Part of a small language model's weights: RMSNorm before each block, rotary positions.
Each number is 128 + 32 x the weight over its row's rms, rounded and kept within 0 to 255. Layers, rows and columns count from 0. Numbers have three digits each. The size before them is the row's rms in percent of the matrix's.

# layer 12 MLP gate, 384x256, rms 0.0789, rows 181-214, columns 192-255
102:126104154179133148069117110179168179092172123104102122068097163104084128096108118107102141052100123134173138108112096133062165165123113120117092080086110163084115120158175103137133070133142088
102:143178116160128097119157093136088164069131126174130120079119086145159129150134111142134120142096149128069137159060107105090152098145066119145158131126110127171184076138144150129118160181150108
100:131177117145152107074119134083096158151122147113104139144139151119121122136126140167101114158078135113155139140126147165140144139091113112124119151087149126112076166128184076099102113108120123
097:128105131110096092106123148142123121147107155106121173174090123132064123080145122118077139138154136125110187150151122118133173149086161156121145080193159153086130124129129100121107105098143110
094:134107100117103126144071145092194165114127168091190148116128150126107167106140084095161170117152136155152166125163132070136173167096099074171082126160120128161087069166085110120166162111121097
102:118173172136139092118091111108093126103140173151115178111090091169165161136088126151173201110159183115146143130157138111112096156128099113126106096143146106178140104072138162088120075168108123
101:086125143141078180087173174125157149156159144157170120069091138133113081071049168140125098124165128106149104135121169143116130190176169149088153083119098133094184176093106162105086115127158135
104:147101132190144131056105100166139150103116124132164110141158148097128104137132216109191133151106138099087117089098113209097105066095108160134160167151156120122130071135140121137006090124169101
104:112126148131128112094130132110122184113123060149079103227121119171118110133134117110148098167155110065160160081114173131091137111161116088135156126090106159153186169152152129101124093105138095
104:122158159109131122153173141169138131131126164056145145135152139119111111202103185116123099129139137105103136109156130108145209090107130111116095135142102125092146149136188106130119150109112098
109:106174167061075099090130136105184113203144119095094144164162127132111099076144121157127133133119132132190142040152116197196121139145117147062089085164137195163116131062133122102111125148104108
094:104070149111140123072114116131087132092144041156086137122122123211126122146081115117134105134161120158184160096145136113091120107147168127146115207173144166172141149119143172136075116157148126
099:128127086109121121130190108156095101090127143195189108145118074158139132101116095164164125080109077074128154143172176154100132105202084140080144103046187102089159141101136113137108162141164133
097:138146109120158114056132097113144124091133133145146086097155095123114127136124110155100064196181171126125175187169084118161163128165138163156134062173119114154149155092106157086119116149175154
105:114175077103061192106048144077185173121128103144142127165151056192131127121169130114134061086126166156085146113129214141172193088091124093128092144143123087096193109132083139123094108184117114
093:127152111054093105114147138160139133115109093091071155144155147153147144153144075148127133129098089215120138112121079102140123152069048093189152145148109127153183133155161097080110151197113095
101:126169117126134160092167149073098151122065079114140171101113130184149110083163151134145133043130155122159110158121149152127158143122137111143150145192155136102131105138121042210134119142191143
101:081159143145146125129131077088134126125136102108117134171106104140128135126139149118103134155088070083123160121098087097114160141118116073196142102061135127108114123104106106140167120159187113
101:080100140123177108126141177093138121093133151092142166076103105054089117124114153121180122152109094107183157152087194120169210084109126146108133119170162102136134159163126148043119119149166108
098:119120117083136145157143148145146093082118127171125133116067087151123096107133118169157173162108123104107154144100151119107124146094071056132154096100133055137098091116137134133107069094152139
098:186093108177146149150117150174118076150197102141167087122112111099123138159114143130110159149136112132168130067137104133126127095088096172123125156157121173070104176145121102058101122166094160
098:091151127115177131121164148078158133088166177078101181142139165126128152149115119157079114116132111122116093159145086130113084091133109123128126112080120141090135163107164131156145095149178139
104:182163161155153161131127176121147123166124139115116170176192080086111129088181178115126110099112106102162104191063196154128111147160103162129101147093139151079097195103115130127080145151127168
099:023141102183107151106111146092139151093046134109091110170153128160135121102147159160115128165200069141151142213057171086123135121166157087077158158171100090063126187132081212139110086166115151
095:148101152135122079083193191186127168159198152143113146064086118187139187143130080124134137176147132141197087128079160135094103143128105147078162128187167126203166131114172126118120163107172157
102:078086178083116099174083148158130177102171135127103113160071063100120181147145146125116100153117108186096182108108088165150129167116135156143148160120146159159175111114177120190164163161112151
100:100115133134136109113099110136108119101156131103107136056060142165180153204076097069150148108109096105119111191123120060099116122169133093084152096134166120182116172132108118156145131103102102
097:113090113129113157167128102156083127116150099101143128151107019192140128199099147083158122083168069117099146140153145127137177124088094133100121181160171154117120103169104101186120118075114091
103:108165177137110175160124142100118123133178149136124127113110084176110109118095132131063151099114093138152081142128157172145133105115129135102113110105085165091164166114145146111123163138144154
108:150136180091082152108168108114133141085130113099070062114125142101097095132135113124068105146149114148129150123128108165134154143148161108136044143144163152110092157157113119064180137143168152
099:094069123119144115082090116151162141107140147132125070121122124141116142110156129097127123118114151074165102156125108160076102113127099032153117115118097108129134144141220133151140139140092124
110:107181127170072121147126159135090114072181138106141132151146072117118089154166126136139141114166128139174152082157168152125135126108123169148175154121135122130161091156111168133195120110145127
107:082071134101133108145087103087147208164190070146107119136150113129143161163082118133142126124100069116131132120144154070168154158212135127087161141086151155109122148166136169153098118110176097
104:042154121123157181193154098139175172105159122130125100110170146117159131148130148165156155128157129119091116165111110133146189170118097064098228112135099076117133161089076131123120194127120129
# layer 12 MLP up, 384x256, rms 0.0785, rows 181-213, columns 192-255
105:073094139099151126136186136129099132146165133152095164167077135143187125142168105183080131155142130122147135152110122091141184158102136119176161149182092168141140080095151149113091094158117133
102:073155119097124124144167145112166158115158072151102117134097187118115125128110105116168137209087124116162106153164132084111127151116171104118127115159150141121089166112101165172148088108095156
102:133149158137167106100115115090121116115202081087143134084155125160107109050112093135092157130091071180096141073130135149101123122137159151133104142116149191141214141124144119135123163137184104
097:133126106131128078104165120190105181114123103098130179102169118093090146126126178148141151127116087157094126118131182097122170089103123122127156094131035101147125113104072174172207139105155137
099:106101109114161092137106128158127142146107108122107149081140115066091129181155206176134083140146100129143123084168136141137115092088086122183119126121119128192125127111184113170097134077078119
101:108100179103047146164098141086136159068101170064121094127103099088077139120152149138075135126124145116059131101145134126156127167045115151097133120135138125137167094105094132127116085163097145
100:139092098137075156098119127074122057089098123137210137133123166152116067111142071095128104182123087105106139136160151141150164118134088148101114158166121106147127127072085159146116096151124171
102:081102153147143123157112123098137196149192108097060156141176095114189124135100164096119132100120123138098133204088104115124130098141085089135141148117094085163151176151162118118146089115112087
102:118153091117126135104142144112224149087112134151113095087119126138192114121082110140106182135156140180136133163119132117119157102107124158182088075103156153068134114107150162217112137154105117
099:151112212102141093076176084147118107071136078112169126056123097112156085141123164139094118175112119151113140124152120079087108074131151154174072184135123199196148065106158118210124091132128139
100:146121041132187155121125127152165156095109182125149073160114155149099101101122140158130170119125099135138153126152102130066115125098074168158132081119174163078142126115132112179089141112129091
104:093094169225115103152131093133148090176146241138107113114156097134126165136147117155198152098143157120081151114149166128145159132122088069133102113164134148084135087116087218130135094103156134
095:162122137091117114169110118153150046092129088101129129085162120169089121093163143112110093106129136142091140095127103113095090106114046135145157071130187175117111171072127156127145083112139113
100:146090117135107101136104163091160164152145109095134122119140129111121129147148134159139121174084245137161149095141155127180148103088096168176153078139121115170116142065097130147143088152124116
100:145108141149160085139064098084185078131083135185093177156167148078139107155137130159052120204092120158086088119084186143143143174122122130142068090161123095149180188155133100102123056147126107
100:136151107098147078109117099083071121091112152135118179111067148170148089144080071126086159103108126092103121092164141083113148124184099136093140163127102141133171125068173135121113079141135188
101:036084073165146137110133165092181154106117123120143083181176122139132106115129120141123155111147134076168148119160131076126184118120143088170168210139145119174101162137125103160110115120119092
101:180123113201108194149165158142130135076123106103180110138126060131104191103081135154148111146100094118080170149157105100135180103120126137140081126101091153140102102150120140113070097170147144
098:156158104137104137163095108123155168125169156133102169175128131135148144125094146131124097153144115131170169166156119112180120120102220128184092083107176163084143110155174201121145147094150164
096:168124146116100129107101154100108145112125098094120137085149193075137148174184128088111107134153155155155103098111090153127131090099109140170124132191130186124169130173130069158168170121150112
098:181118155123138177110160174128155130131065168102097124172097079130110113157138160100117104165107108145094145122090046165129206075156114158126187125177133077179132093182150178073202139169075117
094:186091078171170127061150145133135124127071112148112130072061123154106082150160104158147110115135103121105172113075113072124086114121188086158131161133129130079132173160183111131068107134096125
107:077090135152086135154113123139151094147132152146094135088107140135120159158099153145174152089105102138135147101128113107123076185141123159101137081154145104142144178159134119107149161116190069
105:149154102093126201130065116056130111119161113189112085126123165078146179124112118120201115109145140150110090099148223160158143100126096043088131101130108087024138143104096128145109124170111134
097:150143161102043168129193179116109103165121179165148136119136102158116174074174121146116111121090149127118112136114158130034069179178088103096157117140102155149161088123215126132126117115166181
099:152173112156124144094154130074125070080195139143118157105154094089125114102135119149131074109124160112103110151135102078141123098085074157118094129113125115132145124129129188142136105111133092
107:048165160142120122114119124100191063167103177161124121173163156156157119132142120125086119131042166093068126188101070124152074106144144149174153099105160136142132065152139113134082128162127132
101:188126204124109201120124135175112077131161134162137075140118150094077116153188133066229089050122154071114107087194138128158176147128134047101157108145131117096128167114137168130128131157151176
097:108175128171199173135105098106173094149088071129163121122133089099140114138161145111163151163098109150085071086150173142145192109115080062105128183142161074105109132153111121143117154102140127
106:099092143080058228137116142116101099091108107119052105120104121103143096156176110120093119107096166128137151153060110071158097154126166124139135117152138121102058117148113214106143114176132139
095:125138051157147116160131138139105091132099139068136173121151108162172174137095166141166095120111090124164134138071141138167092099108080120154084189113131113172148116098190168095104133119150116
102:101108090117134136090110102106089092164144123128090158101088126143161081177153112163103087124105100109097138157160119154137157156147123117101128164188135113123107176120178132125136120137119099
107:107150173132132127148161127056110115113110148109076227175101139148132124163155052110159118105122134161101152150166148110162058138117190101102112165108115101102081126154093076164112175123120144
# layer 12 MLP down (transposed), 384x256, rms 0.0788, rows 181-213, columns 192-255
105:152173109139143128102122134115099133136062132133123111056118081155115149115132152123112155143082142152103131068093092120122112163120131153179150138178148095153140173139141145168123130133096175
097:218146152167054097084147177164070168088138064175117076145103189109151190111094160107087139110157080076177109061168095183147147107123158150168100145156148110120099144142110131184070120158128177
098:115108100136135089157109155155146109137130126174079096056136161105132177119071138099071111075138157158080110086136176085134146106132127113156123184173101141090168119130113124149137169091093089
097:133158124175098098110123121166085131164127237117084127160159095123119128167120139098138099123174162121161168113120074138117122076145147148129137090163133125161105101105131123179107129084093090
095:175082084097111111124149124092061102155056102062154126130117187163154104060130131144125112177133167184097130139005093149090111121151129158145082105174059149173159174134138149174110123116052144
086:097111137129131106122101121124104197176147143205118139078048112132158154124143094111136087081168159147146104121085075084139094131142190139122161171129141141164127138157081119139132095120148108
103:212165153062114131171142132150127157111138106129169132105141114106151153080108098181056158140087113107108158113122166069080153135199087157100124138084059138143136096112192102118085096065041110
105:086097135077117122127131129203092098137123106176076127122102163135165105107085146125081176152179109155141112179118112066149141150128109152113085171138068122094088139105100161095194149074125165
107:113158181149094136105101129086168099096139179136214168108112150111142114147112165157115081106109160134092075132094141093185104082120170109099100066177105139085123116089079148116123162140138152
103:146130135066160122126119158127163096151131145185125104117104166131154116081129104141123083133116129130169150174160147108150092038175085114153124190154133092121162117132144106164123127199142082
102:185165153072197128142087110132123151130076103070095162112126149128091117125030077109161144127107105117156186121150116159124120139144167188085163159111145157123140057100127155139117184168086127
096:133128159096126180148135132112081203165124171079129131153127091166161142150095119192128141178151138132091124155108137161122127157093126125128146119126088146134110108165176123087144123163134145
092:143155114117146151158134146105147003131167131163164150103126116140036148085159142122138140185118145148119136092194091114097182127115163121085119168119217134138106176134158166108134108101180133
099:118084071111122172191117022128088124134117116124112132117138093207114193192107139107097138053145114144095087142234093162132116121063162166090114159192093137083183120134132105137126119128160089
104:070077157161101139120095042066111136178083135129136127099124123091155126181063173114117187134179107141129191148111140093113193154092142139098134122133118071087076125112127192092182073156102132
099:154124037096146146159128099186151045155103146142127110160116166139098058081134129141173116120122163130097125136128157084130161115120110162150176109136130097115136105082087119121128176122148124
096:141140123138065086144176141156155128158098092160147094126092122110165113084079126181187154124142140136095159133150081146128077147114142111169194121149132097123113098105096157132130158091145151
102:154127165105122097154151118136141012104122132100206140067098113124093143140119202107129128188059121154138177060109150129129117189157124108091075132148093112105138155195106152165153109142155147
102:128152133163072141122137156109064135147120108136143103157136058110112148137074140101184142079161126147215125111207119153148132096157120115155079162094176182128113125072115148200192116151145131
095:132117127099129147141106165133110223112178091126088158174142147131102118255061168089099124149170102098166111145142199153109102114111136091097140083094079126179178103170132104135113139143129091
093:134143127122070094153108095117183163157179086144104137086096168163134116083136084084098135116133113109165148106126156150125108119077207105111216155158080207150134122122121111105162093129143089
104:134090167138204103120150154168102105146134166199105135138113165072058125187122129178176170111134122064166034146105153139141148130122152161175087171156156127155071077202161150179177169095143163
101:121180150190143118130059107151127104109176151134112162104117141064155120122116136119150119144111132122139162092117088089132139128177087093139074135105110160111094152101117147192112178111164195
102:099125175110143174125117122132120227094097161151125148110113104071165164170056104061114123118175164195164142135105144131136180107138099104139133051166165161153123155160122143077082186147150113
096:084103168122132167231176165123153089179215093120101148112100146164085133128112145079136107141138096083116104140165145162141126127130113070219133067120174142164103156150167168098128162172186082
105:125159136119098175101162118139146049139120157170149150117099082149103137098197153149165107128133156163122107106147112116084104093114125130069104137107121104112105148134099141142093166101126119
101:126162108132155096202074130147132195121208119157157074136078142091182095184106156160163128174159133140093139175117135113157163125079122120126103102084114131130084105130163156149082130120091178
097:096126134148124128187101145123191126112163130161098138109168037128145146119121149144124120117125152107135092097132160136153142070121154138171110143114111132157141118103157151112051126150115178
089:081110167105113126192147160086061186154116114186143101173104120125087119065159204096130126083115127147141134098158168154111064090110098122112156109103117161121156176113137176103108109153188162
100:128162122144135144150135106162118009202053199141131082167149136155135168077123127150156138091124149117081095123192120086113143145128181116119144105101102090153094134148160180106161163101063127
099:057107126104134198132058119179183096173163162181097143132142137160118112086108166114128114155148171118127110160106136120112127138139117047112125094139180145102151036135157120144174077158141119
104:066123078157125106071108141148112074132167068095096151174176114126094169123114120122151120150148123098129117164138131109097171120149093112173158155150161141102145160070146124102093112159159108
108:161165134075135178126139122123093165177104153144136131149104132127165138113165152112150182172138151157097167137045099157134091123164142132128101162093136131128189139156147063127151102140128219